Weights of a small transformer language model: capped logits, 144M tokens.
Each number is 200 + 40 x the weight over its row's rms, rounded and kept within 0 to 999. Layers, rows and columns count from 0. The size before them is the row's rms in percent of the matrix's.

# layer 4 attention value, 192x192, rms 0.0683, rows 121-127, columns 0-95
118,114,239,168,146,194,263,176,182,247,214,265,250,252,187,149,189,210,203,198,204,218,133,229,139,234,232,165,285,184,180,211,153,318,224,182,278,169,209,213,156,163,151,166,272,173,183,144,195,204,219,287,258,153,198,180,228,161,187,249,186,239,184,221,210,222,178,200,159,248,148,221,158,199,239,276,261,199,167,124,194,203,195,246,208,179,198,250,221,122,213,211,260,218,194,178,257
114,195,245,216,163,233,168,200,315,209,193,166,201,232,240,255,236,209,187,104,285,197,197,188,148,205,240,165,177,172,175,229,213,230,184,241,225,240,235,246,210,105,179,212,221,191,204,174,233,154,247,200,180,229,138,174,274,217,188,200,212,177,171,66,216,159,238,210,278,205,259,199,219,140,186,192,253,262,201,135,222,119,204,266,261,227,228,220,203,206,254,199,191,248,199,200,237
085,219,167,231,246,188,161,214,193,137,155,177,163,164,183,197,148,222,187,235,204,149,247,206,233,215,183,179,205,210,209,135,268,115,216,187,159,196,186,132,245,207,304,173,241,160,207,218,206,255,199,144,215,238,216,230,175,207,222,156,100,159,185,226,168,162,265,175,168,219,240,222,261,185,195,153,127,158,276,227,207,198,174,157,231,210,190,151,240,189,226,189,145,210,273,194,148
097,187,194,220,244,207,136,170,186,265,184,162,183,293,162,193,199,204,177,211,211,253,233,182,175,279,239,265,183,192,214,190,210,195,198,207,218,232,166,167,191,171,208,104,184,253,199,224,175,177,271,207,162,130,187,274,141,238,119,97,197,205,168,194,265,270,175,224,151,197,184,316,221,189,128,190,154,181,220,131,228,216,162,148,181,188,241,201,286,198,207,199,165,293,167,129,216
089,151,161,263,232,202,163,133,208,201,163,177,157,146,198,165,178,240,135,197,227,223,191,167,145,229,241,196,220,160,226,140,240,250,201,247,205,157,135,161,235,225,219,120,197,236,201,219,195,233,220,202,188,240,263,237,154,256,203,86,201,180,197,171,156,253,241,178,134,201,275,246,248,186,164,195,164,211,217,208,204,221,172,190,260,216,195,205,276,132,186,233,163,290,194,189,170
087,151,229,201,156,234,257,218,153,145,205,211,301,166,281,178,267,174,212,254,215,246,172,162,248,209,203,230,162,218,301,223,151,206,171,249,251,257,180,185,220,195,183,218,189,247,217,263,239,178,172,224,224,297,179,137,167,214,172,253,195,196,147,215,250,219,190,256,246,244,168,100,173,153,276,200,182,185,105,251,196,232,233,161,181,271,238,258,173,185,156,208,233,166,161,216,232
119,219,143,238,152,191,227,206,196,199,196,205,191,167,215,250,214,207,216,169,280,128,227,235,234,211,222,148,186,212,222,140,213,163,162,157,207,175,140,142,263,143,320,187,201,164,214,199,231,224,211,214,241,254,237,260,222,160,226,156,111,188,209,197,149,110,225,185,162,195,307,219,178,189,230,234,257,261,219,286,194,190,230,228,209,196,284,189,187,248,249,204,211,228,313,202,195
# layer 4 attention output (transposed), 192x192, rms 0.0939, rows 121-127, columns 0-95
109,218,263,219,304,165,311,196,176,121,273,203,325,240,186,208,144,195,197,174,213,175,225,189,190,180,194,177,146,180,167,212,161,157,244,212,243,137,190,220,166,253,242,269,198,239,131,172,188,206,296,178,199,154,219,212,203,181,169,221,187,204,188,188,176,199,224,188,188,271,155,192,171,204,182,171,190,215,262,254,187,225,235,248,175,252,230,131,165,180,202,210,143,306,218,168,186
114,197,225,284,211,214,215,221,234,191,183,230,194,236,191,215,213,252,236,233,181,191,228,174,190,248,209,243,120,142,186,114,175,243,258,206,177,234,252,123,175,230,222,207,136,170,95,226,304,171,177,178,221,267,146,314,210,249,177,189,210,184,153,277,201,163,205,201,167,184,170,248,316,178,195,106,179,283,191,204,237,112,213,219,198,151,199,228,252,186,225,199,196,248,236,243,176
085,211,172,185,161,286,136,211,199,218,187,234,171,145,274,189,222,133,178,183,279,163,155,277,203,217,198,176,281,205,266,145,194,244,174,198,186,247,204,241,234,166,239,179,222,149,317,219,217,240,198,214,194,204,213,183,146,220,222,222,201,203,216,208,232,224,162,164,167,111,188,191,198,186,190,238,217,222,180,106,206,256,212,205,182,222,150,196,240,171,242,197,234,171,158,235,218
093,205,171,226,172,286,233,216,195,168,147,257,265,187,209,205,194,161,223,163,246,139,185,250,231,108,230,196,255,158,235,210,164,292,240,268,237,285,121,222,210,209,224,207,193,213,295,225,175,147,226,201,173,237,219,253,139,175,224,216,198,275,151,178,258,252,226,227,171,187,169,189,228,143,155,152,234,256,261,176,212,185,136,210,222,278,249,178,219,134,270,170,193,235,158,181,206
087,193,208,237,148,266,221,241,178,211,162,289,290,148,245,259,134,204,176,187,325,170,147,209,275,155,241,158,219,125,190,125,170,252,250,201,262,204,172,199,169,170,206,193,183,188,243,216,169,229,190,180,184,261,240,240,138,136,191,206,241,230,200,252,244,231,204,177,188,147,201,201,240,94,162,134,213,208,268,169,221,208,191,154,233,247,239,192,210,167,254,222,157,183,173,193,243
091,237,210,212,161,150,261,174,205,158,236,183,203,260,157,175,187,236,156,226,179,240,244,139,235,160,195,153,200,166,118,182,246,187,169,194,130,159,208,265,202,287,118,171,201,249,155,225,191,253,179,140,246,173,185,229,253,165,172,202,198,210,167,200,135,172,233,220,159,179,148,202,138,222,228,212,115,160,142,188,181,192,197,123,168,164,243,267,158,275,151,193,214,206,244,169,189
113,152,187,268,200,231,175,206,156,200,197,242,237,132,216,208,211,119,191,230,313,227,209,193,206,289,215,187,198,175,232,121,196,218,216,153,226,187,323,161,225,229,173,146,227,154,251,244,221,233,170,211,236,223,173,233,206,227,229,166,220,154,215,193,262,213,173,176,218,157,196,206,203,188,198,251,226,153,210,202,187,264,191,226,171,169,213,200,215,215,208,224,238,192,186,163,201
# layer 4 attention query, 192x192, rms 0.0676, rows 128-157, columns 0-95
076,208,159,225,222,168,157,267,135,165,160,224,173,186,171,228,162,188,177,174,163,259,145,220,231,221,182,183,55,206,201,276,188,268,219,195,183,203,207,223,241,255,181,216,166,235,215,205,198,178,195,303,201,156,113,199,247,158,179,182,118,237,195,249,287,170,199,198,159,226,191,191,270,243,210,152,162,188,170,205,242,227,194,206,198,159,223,201,186,176,232,254,186,148,232,129,226
072,206,124,196,154,108,175,204,165,240,173,207,234,255,207,237,156,232,220,175,227,212,228,264,217,169,252,179,188,213,225,184,219,244,222,164,184,181,178,107,215,177,163,263,131,237,151,158,167,172,261,259,220,178,217,182,165,188,187,147,274,217,230,234,159,160,176,148,122,290,246,259,160,210,207,241,243,115,233,219,185,178,166,249,204,214,164,144,157,180,220,242,183,177,144,201,150
101,242,128,195,238,73,216,167,201,169,246,189,152,270,111,151,234,132,187,209,140,248,254,202,130,216,191,162,211,119,256,190,156,231,163,226,238,146,148,182,206,192,139,181,269,244,151,252,196,243,231,142,228,162,217,205,205,205,238,236,263,267,224,249,166,248,218,206,159,207,226,228,125,167,188,222,224,183,220,214,221,217,185,234,200,155,168,139,246,230,217,195,203,206,198,199,197
106,259,211,200,228,145,213,270,155,175,239,244,195,204,177,205,179,249,181,157,195,127,268,299,254,239,175,213,205,271,190,202,204,190,176,172,212,159,218,229,174,223,312,224,216,200,218,198,139,188,235,246,214,222,176,156,153,217,170,232,142,147,229,274,266,185,166,247,199,251,198,141,202,248,140,212,218,169,206,200,170,136,174,188,146,163,153,162,179,179,214,187,241,158,187,217,133
116,243,167,167,183,161,105,241,213,209,225,234,169,222,222,265,167,159,158,261,148,183,263,232,230,199,129,251,251,219,205,246,225,189,170,154,151,185,203,266,152,247,220,219,169,157,221,207,180,225,248,117,212,160,179,199,163,176,159,219,217,179,187,200,210,240,206,170,234,188,135,167,192,192,224,179,117,169,255,208,169,121,208,242,223,142,195,181,184,219,158,248,188,237,221,110,118
090,183,180,215,143,224,224,141,143,207,212,157,280,218,205,164,241,204,134,223,223,212,213,243,181,141,182,197,123,208,170,267,192,196,173,198,256,157,136,154,217,227,143,187,179,167,215,225,222,130,257,195,234,272,187,194,170,202,180,217,167,179,194,151,174,174,165,275,245,236,290,244,281,195,227,270,223,228,224,143,116,215,174,154,156,230,210,207,255,245,144,156,184,248,142,188,220
113,188,268,240,226,203,226,226,169,220,130,231,307,174,208,157,160,208,241,247,221,202,191,202,263,223,154,201,179,192,269,205,177,193,192,175,262,106,199,112,241,212,260,173,130,255,223,243,184,195,260,197,227,181,179,157,142,192,174,250,121,201,205,254,159,287,255,243,183,218,225,198,171,212,194,285,195,257,207,130,189,151,249,141,213,186,222,165,180,161,185,186,169,142,207,204,229
102,181,190,196,148,252,233,165,181,166,206,218,222,189,194,173,171,220,196,146,238,223,168,204,170,195,192,127,178,225,199,283,211,172,186,203,221,240,169,207,144,163,200,214,179,167,247,154,203,170,126,246,176,281,256,188,254,230,170,178,162,148,188,192,202,153,177,249,145,251,193,199,309,228,183,267,282,256,101,185,182,225,229,208,210,244,197,226,143,227,171,204,214,189,169,259,239
079,213,209,182,199,139,220,211,247,253,162,241,197,216,164,103,200,207,268,209,191,154,243,232,173,149,176,187,242,155,214,238,105,202,176,62,192,197,170,205,256,199,143,188,79,218,207,220,231,271,195,193,205,240,244,210,192,196,138,178,168,241,198,168,183,230,127,188,149,191,277,205,204,199,191,191,125,188,244,262,250,187,185,293,215,250,201,192,157,111,231,222,218,182,189,162,178
085,193,183,211,207,144,227,268,146,232,185,204,174,184,248,174,174,206,129,200,214,152,208,186,294,242,175,165,151,222,214,220,148,179,133,216,304,197,147,210,188,182,235,194,238,209,203,196,248,219,221,160,225,290,203,241,197,219,201,190,219,219,277,210,181,147,241,206,204,192,263,239,185,245,185,235,244,187,206,172,119,198,180,165,234,236,170,151,183,235,183,204,225,239,177,187,120
097,177,143,142,194,185,221,157,229,249,209,146,160,211,115,190,227,186,193,226,252,163,177,135,184,157,195,239,211,144,275,179,157,175,202,178,142,225,291,232,201,193,117,181,252,176,195,162,236,174,197,227,180,147,206,262,181,173,203,200,123,266,139,287,163,182,245,136,162,155,217,186,132,199,232,223,209,232,218,235,237,263,246,205,227,176,302,179,233,235,187,155,200,249,206,199,236
134,141,228,246,182,158,224,159,143,103,214,203,285,118,221,156,196,250,125,141,221,216,197,179,213,232,198,168,157,195,200,252,196,183,138,239,259,195,239,196,186,188,272,107,213,233,204,242,254,207,147,136,159,255,266,233,176,241,162,178,198,112,219,193,207,142,186,169,194,182,199,184,329,178,189,202,228,251,127,168,127,223,202,223,249,223,174,151,196,209,142,263,223,203,210,214,215
116,226,122,201,196,159,124,248,203,224,200,240,191,207,187,217,122,170,170,200,214,143,214,273,309,213,183,241,223,270,202,187,252,166,218,156,200,116,172,222,178,248,274,213,123,228,216,206,142,142,243,166,181,173,144,176,171,249,155,183,162,129,244,248,229,247,160,231,191,220,211,218,232,231,177,255,173,184,224,178,147,166,211,182,156,148,163,226,85,231,220,209,165,118,161,228,147
112,150,138,245,219,191,178,190,198,261,176,238,226,218,147,200,133,179,191,210,193,254,197,227,193,213,179,149,173,265,231,143,264,160,231,210,230,124,125,207,182,196,250,173,153,129,242,200,224,170,285,215,279,282,113,132,164,188,194,219,162,219,193,220,225,234,136,146,181,190,215,285,227,225,227,304,229,251,178,120,73,155,176,208,164,206,184,249,196,225,215,243,209,175,176,176,205
101,212,235,213,254,186,198,222,139,223,195,153,160,181,168,165,234,182,199,197,145,175,230,157,264,239,243,295,176,160,185,134,184,224,206,259,197,201,191,178,244,181,201,169,177,207,143,173,179,209,241,191,206,197,130,235,140,163,262,212,257,234,196,220,183,220,241,179,266,172,241,219,53,145,214,193,196,138,240,219,226,197,171,166,190,134,187,217,226,198,246,208,174,229,249,157,223
130,147,173,188,262,300,190,150,190,257,141,107,182,174,144,149,214,206,202,225,171,177,153,217,247,233,243,239,142,306,218,133,260,196,263,266,176,229,177,184,190,201,204,163,190,195,217,143,190,139,225,155,201,239,163,225,216,212,202,128,203,181,202,181,165,148,151,215,225,213,255,232,231,215,219,192,230,189,189,225,98,246,225,190,180,170,161,226,193,226,222,237,136,231,211,236,227
110,171,260,194,260,160,221,209,150,196,194,181,175,188,207,182,232,151,206,247,213,211,215,161,164,229,268,235,247,144,210,133,159,244,223,273,101,176,238,204,252,191,141,213,191,211,97,181,241,255,167,222,236,191,163,234,145,170,269,204,224,277,133,163,211,243,193,191,220,169,226,176,71,157,206,159,185,166,226,211,250,203,186,237,246,207,186,165,219,205,248,172,241,279,166,171,238
109,234,267,208,140,185,186,215,134,114,255,216,250,195,252,196,196,221,205,198,226,167,241,184,203,191,144,206,257,182,196,240,161,207,179,129,184,246,253,189,134,151,200,223,240,265,178,218,179,200,156,189,162,181,303,228,206,181,180,200,146,143,158,206,278,243,259,233,192,268,154,140,177,164,165,183,193,206,220,204,254,171,223,165,234,198,241,213,174,206,185,98,268,174,137,200,272
113,226,251,236,158,228,200,187,199,114,255,183,161,234,249,204,274,227,193,192,160,172,197,208,142,222,179,180,248,141,185,253,152,193,131,176,192,260,268,216,196,191,164,197,239,202,219,208,229,216,161,173,197,258,320,207,188,218,215,213,149,200,211,137,241,160,197,144,146,196,136,137,238,189,220,157,193,227,153,216,235,225,184,240,201,245,269,150,276,186,151,175,283,253,197,213,185
100,134,205,213,187,213,206,207,227,302,166,233,237,235,212,160,154,180,244,201,221,134,215,258,236,246,210,218,195,269,247,198,185,165,196,202,185,129,237,165,211,155,172,199,166,220,182,211,160,190,212,193,194,179,124,181,167,197,182,257,142,132,223,236,145,215,231,268,177,189,268,161,185,217,218,257,209,280,189,97,146,122,271,196,217,205,190,228,171,199,217,133,144,173,119,250,234
080,153,184,166,131,205,230,121,138,138,224,198,267,149,167,205,236,234,174,202,241,234,169,202,175,199,188,280,144,125,167,227,171,237,200,216,210,277,172,204,151,164,206,179,182,211,216,162,181,175,136,237,163,206,240,213,268,219,171,193,170,196,200,161,167,159,228,229,138,327,213,186,250,215,189,145,202,206,137,233,193,219,206,220,192,218,192,190,149,174,119,209,135,192,218,193,243
123,198,188,184,188,212,218,224,192,205,217,165,187,205,182,175,204,209,175,260,99,207,179,236,213,211,162,211,130,204,165,283,161,200,154,251,194,170,192,145,279,264,149,193,181,196,199,232,222,163,240,160,202,163,197,226,167,195,240,260,212,181,278,165,220,200,232,198,243,137,194,160,208,169,264,215,170,188,249,218,197,197,242,214,153,166,222,122,282,159,152,207,139,225,170,225,182
110,167,183,162,161,172,187,196,233,215,249,209,222,258,212,169,186,167,146,221,122,162,201,277,155,295,160,212,183,255,184,229,168,157,166,184,193,122,172,119,243,260,164,181,168,148,224,280,191,202,247,183,267,175,258,221,183,194,145,173,227,192,214,149,264,221,167,274,169,229,232,277,201,174,217,222,204,230,203,190,136,207,186,237,197,235,219,188,256,174,186,217,133,205,191,218,200
102,252,146,125,216,201,209,186,260,223,188,238,173,230,93,238,204,163,176,183,124,228,197,172,240,187,239,241,187,191,162,101,199,210,301,213,208,233,182,211,261,277,266,230,183,239,184,201,225,217,188,175,250,140,202,237,192,200,236,260,265,258,202,179,240,252,169,147,251,132,201,251,168,189,202,122,184,96,259,292,273,272,173,222,138,164,249,226,178,229,241,237,182,201,275,166,192
102,290,228,221,264,243,214,195,130,159,191,110,126,197,156,254,194,255,202,176,154,178,171,200,166,147,255,135,203,152,180,183,197,245,210,225,218,242,252,228,164,203,195,186,235,119,179,172,214,168,221,225,187,231,225,212,236,221,298,197,229,194,223,232,158,174,155,86,207,189,156,172,137,169,194,200,240,171,180,224,272,209,200,233,130,151,248,225,219,220,218,219,250,196,241,232,219
097,270,231,193,274,143,176,258,211,257,158,233,158,257,164,211,118,148,235,219,179,173,259,199,258,262,182,220,292,253,239,161,221,153,217,175,152,142,193,229,196,179,245,174,228,208,166,234,166,231,223,154,244,99,163,160,134,196,231,200,221,235,184,257,197,243,167,169,231,148,166,245,78,210,172,216,183,157,270,221,185,169,207,182,219,202,154,222,197,216,250,233,236,157,208,155,155
102,194,157,160,250,147,121,227,269,278,232,212,128,279,192,222,159,158,232,214,170,152,243,250,222,234,209,214,266,324,190,174,256,145,219,166,116,239,200,199,154,159,201,184,242,202,186,189,152,212,177,190,184,147,188,221,182,213,219,157,253,176,130,223,226,207,216,231,194,133,182,290,205,159,168,191,249,200,247,264,127,174,233,245,203,220,94,230,208,216,190,234,179,202,155,202,153
105,194,140,188,160,242,168,215,245,281,210,163,288,202,226,184,176,199,195,144,184,162,185,240,245,158,175,227,138,284,267,248,261,210,236,150,286,201,159,197,154,242,222,178,211,140,194,222,190,136,257,217,192,209,154,187,217,165,132,162,225,145,192,259,137,173,185,261,280,258,239,212,247,204,211,260,219,179,224,188,93,195,259,114,180,229,132,194,206,186,208,230,152,151,178,192,184
091,228,237,179,215,187,181,219,261,252,161,224,145,164,144,213,194,88,246,196,218,177,200,194,239,195,211,181,249,262,261,149,176,175,286,199,126,183,203,207,225,241,214,219,217,201,182,243,192,220,213,225,239,101,169,187,237,202,232,172,280,231,188,202,167,218,166,226,232,218,272,232,183,209,191,168,209,139,156,253,184,236,216,191,224,185,147,217,115,214,278,224,162,196,219,264,101
095,251,243,206,257,141,172,216,168,217,229,187,188,227,174,248,203,199,237,238,193,194,250,173,249,169,197,263,244,157,223,103,196,230,232,214,212,170,196,245,245,222,222,189,170,220,182,230,217,219,248,138,259,103,152,210,123,152,237,194,225,260,184,213,221,268,219,169,244,169,252,243,85,169,214,171,164,162,302,233,241,153,184,209,197,184,209,195,224,236,278,208,236,231,254,139,172
# layer 4 attention key, 192x192, rms 0.0673, rows 128-156, columns 0-95
088,145,264,210,121,276,144,164,228,206,214,192,205,176,190,150,157,219,193,209,202,155,111,222,88,173,222,206,197,196,176,201,229,298,154,148,237,208,263,208,165,182,233,259,265,226,225,187,172,155,151,218,192,139,257,242,211,216,180,247,172,199,176,204,205,273,255,169,223,288,185,109,162,205,254,227,204,250,214,180,237,278,237,245,204,240,205,188,172,177,180,248,207,183,169,219,149
089,225,176,185,233,169,207,172,170,219,227,163,121,242,178,190,228,195,205,197,177,143,126,240,256,245,215,272,238,167,167,193,240,142,171,235,108,235,246,224,148,158,228,227,266,229,166,205,138,280,239,147,239,209,162,237,215,239,234,195,204,164,138,235,148,158,189,232,233,206,186,199,202,159,82,206,172,250,232,128,222,201,205,205,207,155,272,148,172,220,223,136,181,223,151,217,168
091,279,145,212,207,128,188,166,183,191,204,232,138,164,182,186,155,255,212,132,164,224,214,217,164,157,222,161,234,196,194,199,196,232,110,181,119,204,218,251,211,189,172,183,107,151,197,111,263,223,222,201,146,229,178,144,147,256,225,185,258,195,223,170,269,132,162,209,170,183,253,205,176,164,246,207,246,270,201,204,183,184,173,80,284,187,216,178,160,191,169,217,160,165,209,195,187
124,180,165,213,153,235,178,144,209,233,303,161,139,282,226,200,157,260,211,181,195,192,171,241,141,230,159,239,183,215,220,161,216,206,192,127,241,186,258,236,198,257,238,192,244,227,214,185,108,177,204,214,142,216,239,199,218,200,202,190,246,108,231,162,220,173,136,153,197,203,188,90,177,204,220,178,189,172,252,175,229,241,163,254,173,205,121,191,198,175,205,170,141,188,242,241,152
111,173,115,248,190,201,172,211,204,276,201,185,171,226,174,168,197,202,207,164,204,158,164,269,180,220,189,181,164,206,223,204,165,202,130,193,237,176,257,163,120,178,213,264,140,165,232,198,133,173,198,205,118,228,187,219,239,239,186,202,183,106,221,254,193,130,151,190,201,196,260,139,208,192,248,274,186,241,176,168,205,219,135,213,102,173,126,162,192,173,204,205,200,188,185,293,191
105,164,289,228,124,290,227,194,270,227,196,236,219,167,239,150,143,173,206,257,225,213,205,133,141,231,170,156,226,234,178,149,225,208,287,165,156,280,226,220,150,186,175,211,219,184,304,161,165,202,213,219,238,234,293,219,173,179,176,209,208,249,174,200,237,244,200,210,174,210,115,215,206,270,239,239,161,229,249,168,201,202,230,203,194,196,299,219,228,214,179,197,244,142,258,223,201
098,190,204,184,191,184,155,144,187,201,180,123,162,229,186,187,242,145,212,257,113,195,191,155,214,165,256,188,179,223,208,197,200,225,250,223,165,262,236,195,224,184,169,175,198,163,163,201,166,177,181,175,187,194,127,218,258,94,190,235,191,228,244,153,163,171,176,143,234,207,90,204,237,159,179,141,228,197,213,189,271,225,188,271,213,193,126,170,132,176,249,189,223,285,252,167,214
100,91,252,192,220,287,247,115,202,164,178,190,199,123,225,177,259,251,237,240,196,246,135,184,158,213,252,228,217,192,200,205,190,211,180,274,223,229,228,222,215,202,198,169,162,242,195,145,262,215,144,207,195,272,217,218,181,237,243,177,175,209,243,205,143,184,241,213,174,183,191,200,313,206,134,135,199,237,166,204,234,225,217,283,226,208,263,218,114,224,247,263,217,200,220,219,280
084,238,138,228,169,176,170,222,177,198,173,197,173,186,192,155,180,268,184,246,210,152,264,219,148,199,175,177,204,157,231,261,258,241,223,206,216,167,274,166,205,138,299,189,185,213,214,225,192,128,220,124,170,185,155,115,238,231,167,169,242,148,190,227,168,143,170,203,167,178,165,152,229,213,230,174,214,217,177,135,150,178,197,101,225,226,144,223,135,271,258,253,250,218,162,223,269
092,192,184,155,220,183,153,175,164,218,238,135,121,199,205,164,220,207,236,181,250,162,288,248,160,220,240,211,193,224,191,205,230,177,151,203,190,241,161,247,244,211,237,196,130,212,154,220,238,210,144,191,161,223,160,254,271,200,259,182,193,214,254,187,163,116,147,232,211,156,267,192,222,212,215,187,166,176,267,227,268,260,176,201,155,155,146,191,164,217,229,154,202,261,237,140,254
086,295,203,168,257,147,234,220,217,156,192,194,211,256,143,179,251,177,188,174,177,200,180,175,286,117,195,226,254,207,168,295,160,200,193,207,158,266,205,162,192,181,167,189,189,219,161,185,282,224,240,175,206,204,170,142,132,162,181,165,210,238,138,181,185,264,134,242,229,183,225,216,226,138,217,240,201,189,247,155,232,171,214,180,197,213,267,148,244,183,213,199,134,286,178,121,175
115,194,192,160,142,258,188,241,235,217,173,234,174,196,181,213,120,207,240,124,169,83,172,202,238,219,184,159,245,217,191,340,191,231,206,156,227,201,243,257,183,204,254,207,177,109,251,231,205,268,176,158,186,102,185,163,133,180,224,181,255,153,189,245,196,140,176,166,197,226,226,223,240,207,139,235,186,247,231,209,209,189,197,237,191,173,191,188,209,191,173,178,233,172,232,150,193
095,199,78,154,226,189,188,161,199,231,252,188,68,268,239,232,188,209,214,218,168,190,152,250,155,231,208,262,203,206,236,248,248,160,222,184,195,193,215,207,148,276,153,209,156,170,211,213,146,206,207,243,147,185,146,190,238,187,223,215,190,195,220,166,196,144,247,156,180,145,162,193,183,250,191,216,216,217,242,252,231,236,144,268,156,163,151,187,227,197,133,138,164,223,185,251,130
125,184,233,203,178,280,240,167,300,194,227,198,162,221,230,176,190,205,201,190,132,171,218,166,180,199,115,189,201,220,185,145,174,216,218,159,160,155,227,237,218,255,151,219,206,155,312,232,144,177,228,275,240,185,232,200,196,158,120,186,251,223,178,175,243,186,209,171,186,264,146,195,214,266,163,224,209,220,172,206,273,193,193,241,157,186,233,229,144,254,118,208,218,164,211,252,197
121,252,206,232,222,114,165,222,142,229,216,141,176,207,182,241,242,162,192,144,185,195,247,204,237,211,226,180,157,176,164,206,215,224,209,223,173,236,140,215,283,196,184,168,150,202,87,246,213,189,231,196,156,163,126,227,245,193,215,172,210,226,175,169,226,213,127,174,241,212,229,203,143,102,260,276,270,155,238,237,219,256,137,173,237,231,130,163,261,217,227,155,235,242,152,173,189
098,196,267,192,245,200,247,219,185,173,246,200,191,216,268,204,185,135,239,198,237,245,207,174,214,241,122,162,188,202,211,106,193,185,203,180,194,128,198,245,229,222,118,233,259,208,179,201,167,195,264,189,272,270,188,142,249,194,185,222,159,198,178,226,241,278,172,230,158,236,204,167,101,218,220,230,170,188,180,214,159,240,224,199,237,227,258,204,227,229,149,194,196,186,197,183,164
086,281,273,237,171,190,212,281,245,195,186,235,260,243,213,167,138,167,172,179,182,191,244,189,205,162,170,149,179,193,183,148,152,207,207,198,192,177,168,174,238,182,246,219,248,195,231,203,187,226,228,223,287,165,305,187,138,200,155,203,191,227,140,222,247,217,186,242,162,240,261,167,140,145,231,243,193,178,194,217,179,192,264,99,159,199,269,205,233,180,187,187,229,187,172,207,194
111,170,201,204,232,163,143,195,203,160,148,206,197,157,102,240,186,269,232,189,200,198,172,191,194,185,294,211,211,213,244,260,223,190,184,257,253,276,185,166,147,153,202,150,162,194,116,211,220,224,173,130,164,228,187,283,189,223,246,225,163,219,261,227,165,215,228,180,251,174,229,236,279,120,148,175,218,229,203,178,187,185,168,177,208,176,163,222,146,198,278,209,220,224,243,197,210
101,178,187,202,123,276,212,283,223,233,181,297,250,113,177,169,180,226,186,170,222,157,145,236,186,290,208,218,255,240,227,220,272,187,174,183,266,219,215,191,134,137,283,210,234,170,231,236,218,229,158,190,167,170,262,222,167,217,155,176,162,164,201,228,160,201,236,281,205,178,224,183,246,213,181,236,164,213,238,232,137,146,245,159,157,209,225,219,221,161,217,243,221,199,227,180,219
099,162,266,173,239,185,190,194,203,142,239,136,83,303,231,171,214,201,215,247,129,177,235,224,169,195,198,219,199,227,175,240,119,209,171,201,171,220,204,230,174,265,170,193,272,183,202,160,155,231,236,253,232,194,250,231,179,157,190,251,142,204,213,179,190,173,254,165,145,191,168,197,171,211,176,158,229,146,226,228,240,239,191,230,142,181,181,209,249,173,250,160,203,232,199,176,180
109,170,229,239,201,196,197,174,157,219,160,176,212,142,192,184,204,161,245,197,215,237,180,227,166,246,231,231,214,144,197,236,180,166,209,230,235,245,162,201,174,121,218,189,142,278,161,182,247,219,166,106,221,250,223,235,213,229,241,122,149,212,259,216,103,190,184,260,198,202,238,253,183,185,178,178,177,239,185,156,193,205,197,155,284,221,231,228,196,200,275,180,202,296,179,210,264
110,159,212,192,128,253,191,282,221,184,211,213,199,251,222,163,137,111,192,240,188,167,232,168,213,313,160,228,177,232,238,121,185,150,227,159,210,204,250,200,196,249,221,251,243,100,244,192,127,231,200,211,268,205,250,216,165,193,136,230,177,178,174,184,204,197,153,251,181,203,184,158,147,184,254,250,176,168,266,254,231,154,264,242,125,194,239,172,193,137,211,230,169,142,211,157,177
097,255,202,207,197,183,223,146,267,172,191,145,165,267,185,183,203,195,166,251,149,217,264,217,227,253,212,246,210,217,234,113,215,113,247,218,156,250,176,191,180,234,174,178,259,183,224,175,96,189,251,159,231,240,219,247,115,133,178,225,214,165,247,212,109,222,177,223,196,208,101,229,211,234,201,251,209,206,267,201,240,214,194,230,133,178,217,201,220,156,181,276,214,202,197,147,192
095,257,195,229,192,165,173,155,204,245,201,199,216,166,171,271,188,164,123,149,248,197,231,242,257,162,183,259,132,204,171,96,239,126,246,164,180,176,184,228,259,272,225,188,168,227,166,251,195,192,158,180,317,208,210,154,253,248,188,255,234,205,189,201,245,239,116,272,234,200,229,188,170,171,257,229,188,185,177,219,199,150,219,201,251,186,241,238,204,259,167,244,135,173,132,162,166
106,194,143,192,198,170,214,191,178,230,247,179,180,172,217,220,245,231,182,109,222,219,178,255,174,204,246,242,248,210,201,231,220,267,146,220,254,162,209,259,216,186,202,168,137,212,104,208,232,133,193,278,167,198,151,223,235,223,176,117,179,177,147,200,147,165,201,184,201,208,286,178,192,189,229,289,233,189,175,275,233,147,163,215,162,205,203,203,158,259,225,216,138,156,206,216,243
107,279,78,175,267,130,183,157,167,229,258,165,108,279,192,257,250,180,167,190,163,205,161,238,231,151,224,218,176,200,191,207,240,171,192,209,190,228,188,222,221,248,152,217,179,170,111,222,212,195,170,217,111,144,86,215,297,163,252,196,228,172,225,158,207,104,162,135,225,191,230,168,200,184,212,194,214,178,224,237,217,238,132,240,188,210,69,170,179,164,202,145,200,211,224,225,197
096,230,121,165,323,124,220,163,140,182,252,184,103,262,210,206,195,261,225,180,179,237,177,226,235,234,203,223,209,174,201,208,201,142,167,204,185,143,185,224,217,259,190,201,175,186,118,190,240,245,226,207,127,198,123,232,212,187,289,238,187,142,208,178,254,179,189,148,181,138,226,222,195,236,166,188,229,179,203,197,190,260,102,200,145,188,118,191,236,225,123,145,175,184,222,218,173
101,173,167,191,238,157,211,115,211,228,217,108,151,236,227,172,259,199,240,206,216,240,201,170,128,162,249,190,179,199,180,202,236,226,192,232,165,211,227,258,193,196,140,152,190,199,120,127,168,174,134,185,122,254,174,223,291,224,276,168,250,208,205,220,186,184,167,151,234,163,191,242,191,168,167,245,241,207,229,201,210,225,159,252,246,246,156,202,217,253,172,198,234,166,200,193,250
122,280,178,205,264,134,199,141,195,181,276,170,134,261,245,271,260,187,155,224,227,250,203,227,160,135,204,223,241,195,207,141,188,174,197,178,172,164,228,251,213,275,125,232,336,176,152,169,189,195,184,250,227,245,178,147,225,154,240,278,190,182,185,185,227,227,184,167,153,156,208,188,159,160,239,213,203,208,171,213,175,212,202,198,241,253,227,181,237,192,134,198,165,203,172,222,104